Part of a small language model's weights.
Size: 13 layers, width 192, MLP 768 squared ReLU, 10.8M parameters.
Training: a variant of Muon for these matrices, 9009 steps.
Each number is 128 + 32 x the weight over its row's rms, rounded and kept within 0 to 255. Layers, rows and columns count from 0. Numbers have three digits each. The size before them is the row's rms in percent of the matrix's.

# layer 8 MLP up, 768x192, rms 0.165, rows 760-767, columns 96-143
101:073131123112105169114145114085139102115082132116100091080160078092116131176140145085196152078068124117120112142146129109176079103145151163100135
090:076117066123138138161101163055132162118174035147093160132101119143100080088130066147120132167118083160127167139108126120097084073141110196096091
108:077169199149145147128157100131208089080098149101137049144171155094095106093178147162140164170148101073096140138148122128149154044131168131139143
096:167143106120161110157139107119169103108129105187107124094107114162132118120115102099105087154093112092139153105120208191174137133104118162048151
104:140178118140150166133092083106159101093119175133112103126114125142084155067113119120153126141126115113114116242170117169103153163146120093143139
112:127090131106180044167105186146121094142118131179210155129118155128137148099128175168154116102125157106097131181058120126067092112137144140104159
111:136123063030105157102123124134085138178127120117095135119147116168146102141131072125113122106165145178093117115138189165183084077095170170124134
100:164119144084175104149146181114110083164178147136126125119092095200125075100097113104174117139140122130128108100114110162114159127099136140157158
# layer 8 MLP down (transposed), 768x192, rms 0.159, rows 760-767, columns 96-143
105:105135072112140162082164083160141151068100186109147166115136124130140131177122141094140149097093111119129165130162094165102148176107141081082152
092:120169160159199164137139094112147209143112069159104128103063139162108142109105098116137144033144093118134143130136114144087092185125151118138141
106:099130165156162164109080058153156159077091149167075131132139099084138154170207114164143161168145035091176128154148198148091079131124084056135158
095:150118114077150175136133117166200182156156120095119133082173138142157088133171090132146187128112118123133183150112129112172185094158092117177118
112:088133121104106140109090129079089138140120113143180097133106168107134114128052125113106096151138185105130131182104092161078044138126103107142112
105:112137119159166159126165114156122127223134175115137109175111174129158185172163170158111144131128085152102105160151112158127097162130116188092129
105:086159114041068145107135064154116149112142074110100144133118066167107100134142166094071142150168064146096124118121150095137039136131149127090166
098:127156074129161153133172166120141056138148097120087161119122110122139123151153112105120091163108166129106139105153112116110116124145167114070088